From a checkpoint of a small transformer trained on Wikipedia.
Architecture: LayerNorm before each block, rotary positions, no biases in attention or MLP, normalized queries and keys.
Each number is 128 + 32 x the weight over its row's rms, rounded and kept within 0 to 255. Layers, rows and columns count from 0. Numbers have three digits each. The size before them is the row's rms in percent of the matrix's.

# gate: layer 9 MLP gate, 256x96, rms 0.209, rows 32-41, columns 0-95
# up: layer 9 MLP up, 256x96, rms 0.207, rows 32-40, columns 0-95
# down: layer 9 MLP down (transposed), 256x96, rms 0.188, rows 32-40, columns 0-95
gate32 097:111163076114122165099102131121162181180204245108108175183142160161099083106113092134093131150144118100161117171146138104150110107132135174097139159150146131109110087115077099152150105129128060134132124125104077089092061132075122183109125105115136124105125165117159132107139138146069104156
up32 094:100144200069169109152151136148099172065085096117157132156130063091186132140171135137135125128188114108074139117102114151113114155152100078117134124113151134122175106049180183109087142171092129128114118115124143178134180116139187108101102150089129074112189157142118116126128180179120149151
down32 093:118159104122132189105073132126093124241180157126149179171111160113158169123106128174048127058171139141163131110153066104092067117149107079114133159116145108133164118109094210080131108127099148115121119131179118124113149138124173096113099155159169155124098150169133115112124123139138150119
gate33 096:145082131128153135067104163133098145064109099192089170208111133144153155077224111148102131168128128107137120146131103147100128121085144104173122168144098127124174146098108196091122098101160131089117142180148119108134076130100200076085081098098129145133131094137154176102164132128152114121
up33 098:151127163093155123151155094169127117138080147103059140134161103085140100107117184142118078118068151183088157104122136152079146182130111193082093126179106122101155080145144152093142112071150126157070158186163117101123125144134130144172167151148144154148118095161052185153126095173113122161
down33 097:142111107152137195120072111100157128141157161150152140149114036131141072119144102188103121133117153140113156107136188096095113115084153112155203113140105090141113118153083173203213125129148125120136153154124074123087078116132131085136059075105123077108141133100092127131126117179156133131
gate34 108:164118149181159110133156158139097113137150141076134144116139093177212126155117110085101157074167132141160141168072095137122120130167170084150182089106081085223136114106097096121149141142150171100154162145192065125138145130143136127131125172100141125120163110085166145079074160148144124087
up34 098:099135160159130173108137153164140132109142119045179140116141112107139124108122081092232087082116149126115170138077091150151154117114102144131082113120097138115147169120157111148143100132089186098072124111175106080178152119148111191167135039120126091107106121161128132150111165104193141152
down34 094:165139103103089087148164179108120096103143146075119145072216110128096147137106143124096120115133137124143099141181083081118162145130173178151179098152136169142077210113140086140112133129082110150113118149139117180096090102131138112108133198124104174186076096146080172144102107119140171095
gate35 098:148165166161130165162152087149101138108130133142152135173118118133139141143090116065114164162155105143127103161202132102191183103151146145141090127119071082170079177123073130169078084157088142115173127092087087106048132135126109105177114116161091158106100146148168121151075141073107103142
up35 092:141181100109164154108119108096156173140137130164105163127114083116178107124176149159116159137166090119150063119138161168137090115127144135206108155191152112146168167132061092022083148115143106160155196150174148156145142143144117156099137143154117144149104106169159132081132110166156084100
down35 092:158152127137143115131150063107129111103120111092173140137144152147096100114108062208146115113143186173132145147121102093109134149108118174122064131095153109144112186190101107103118136138138128149094178181135176118159104135106097116146106075152120146101122121162093120228187162103140122041
gate36 105:107119138090095190110099143073149096131113169128084158096138147138128101130069134102109157089158145073177143102112118132100118138144167117142147161106101105096167177099076094165230159131140102143133135157161086115141164062135155105148101137122164121074074114100146091124189137166148144052
up36 104:122157084110179095161124133171186145121166106106097130148098092120165110167135097115201133065135143127049141123136083114162133143105110164085136146191108185130090115117130104139115075066195134067119132084113103185128092145117132121144132116136132146179090105092160170115139095128167181175
down36 099:123129112120094160134114122127102171140176161140041174137178168116079069129053136109150118148191090160160157134177100111132182109139132117109088193179078184172156114128153092131109123135076122097140158118134108174122145085127172098131120136085130122155105125145164178188142103164107134165
gate37 100:150169135116070083129144124159073096152105129137151112147143097174181125144137136155116160088140053120185146110235174137144167158108092175081113090087114161103130134121122149160180142126111118130135141128167130126155161150185133147098136127074102130115130215082172081134101178107108114137
up37 099:103087129123133139140127119082076187173085131141118188124175135138114157111115138186103133127164106100123048073185132126121154084124156107150111129182119160140136125100172091097072045134107128174141156121115122051160087120120038148146127133103041117129147103151133129152147130130118124122
down37 097:122191092090169159158106189128134117155075139124092122121111118123111102123101138163103100085126110118094211078123141109080132112099152133122126146116145219116099122165160149120139092109133163086145114164079193134156153154060155085105194143097154161110162108159131157152094138103137063078
gate38 100:131117170104168122139103133171143054063136105108112129140105124084080103141077117094163156133126143141128108138163105161167110136197075154195114108113126060120138092141139089160083172088152133125128133115130064128096148106159106178084144169158198104146092154170127160121082079092091146091
up38 094:100152146079091096106200116050079143149167148157121163127078132133134144084117159138143157119094156096159165149173125153075175115127147104129114105098124133144076092128113161146158117216073156150161098135107119109170163165131195107176164101164076157144088096149118105162088137120085139144
down38 099:121137151139125117119128199166135124193161158085130122178167119094153140127147065107087117058186147128125139160140109124160145166175102144055122158122106116149136099131149109142172162082126129094129141134123140073129081114179136134155130081216145098129103178145126072094053114169111092099
gate39 100:128170149151142146083136177123162097150126088125128139128158118155143110075115146132114171166066136109115139141153100113126115140127178210133162091113137073059124194138197148113120195190162103147152104118139203159117097130144144179094129084081141159061107100120111119136166176110114121096
up39 104:120159094123103161116122143075103111168096113023141106117152124128181126159152085181148136089107119061158125094171167140099171143167083083103141122129120109169119151143128111101067133093171134125119117151147117127076135067163094223099109148149111124143151094163120111092095147088100103179
down39 102:121078156094149136106154212140131121115168147119149140158124065072110134183107119094120150159108136157103147135091136084181095083144207105124116159058162118103156155120082084157153115141116124099107215072118139137124154121142169116105101151112136112134162159101081185107144179121130062127
gate40 097:143074121134168135146123136124077091118106177164200093104110097123138154128126131137117152065166125148048135115219160140171179106108148122106214148147151107127163168115133084119145175160174185064095126119131093119108123112122106144138108114111112142130072120154131162144186153101063117130
up40 099:110114082130127141135107137136086164170128140110131162135109073097168151081158149140094155172153048134096118134124122088123177207137061100115055101129069168178145120139194112180160160115129119142114133123124117142152076089133144122118204143157131083151151185109124109153102142111163099181
down40 098:127042174090169146132131071176077113119121145203112149122105083103186079099113146156113123119146133103127155085135065130210103124141134069108104126128156131156162170107149152087106171103058153182116169104114116093143105137143142141098126102138146100203117135125129161106154101098141140081
gate41 091:140151085107144089103087197099134132135131123144118071140166108173105146112137120141139172142119117121094159046163126149135187111152082125156041154131141163161173076156186112154081148129120147081197132146081119171129137136150099150120122145075146192173177127126116206133138118116115108110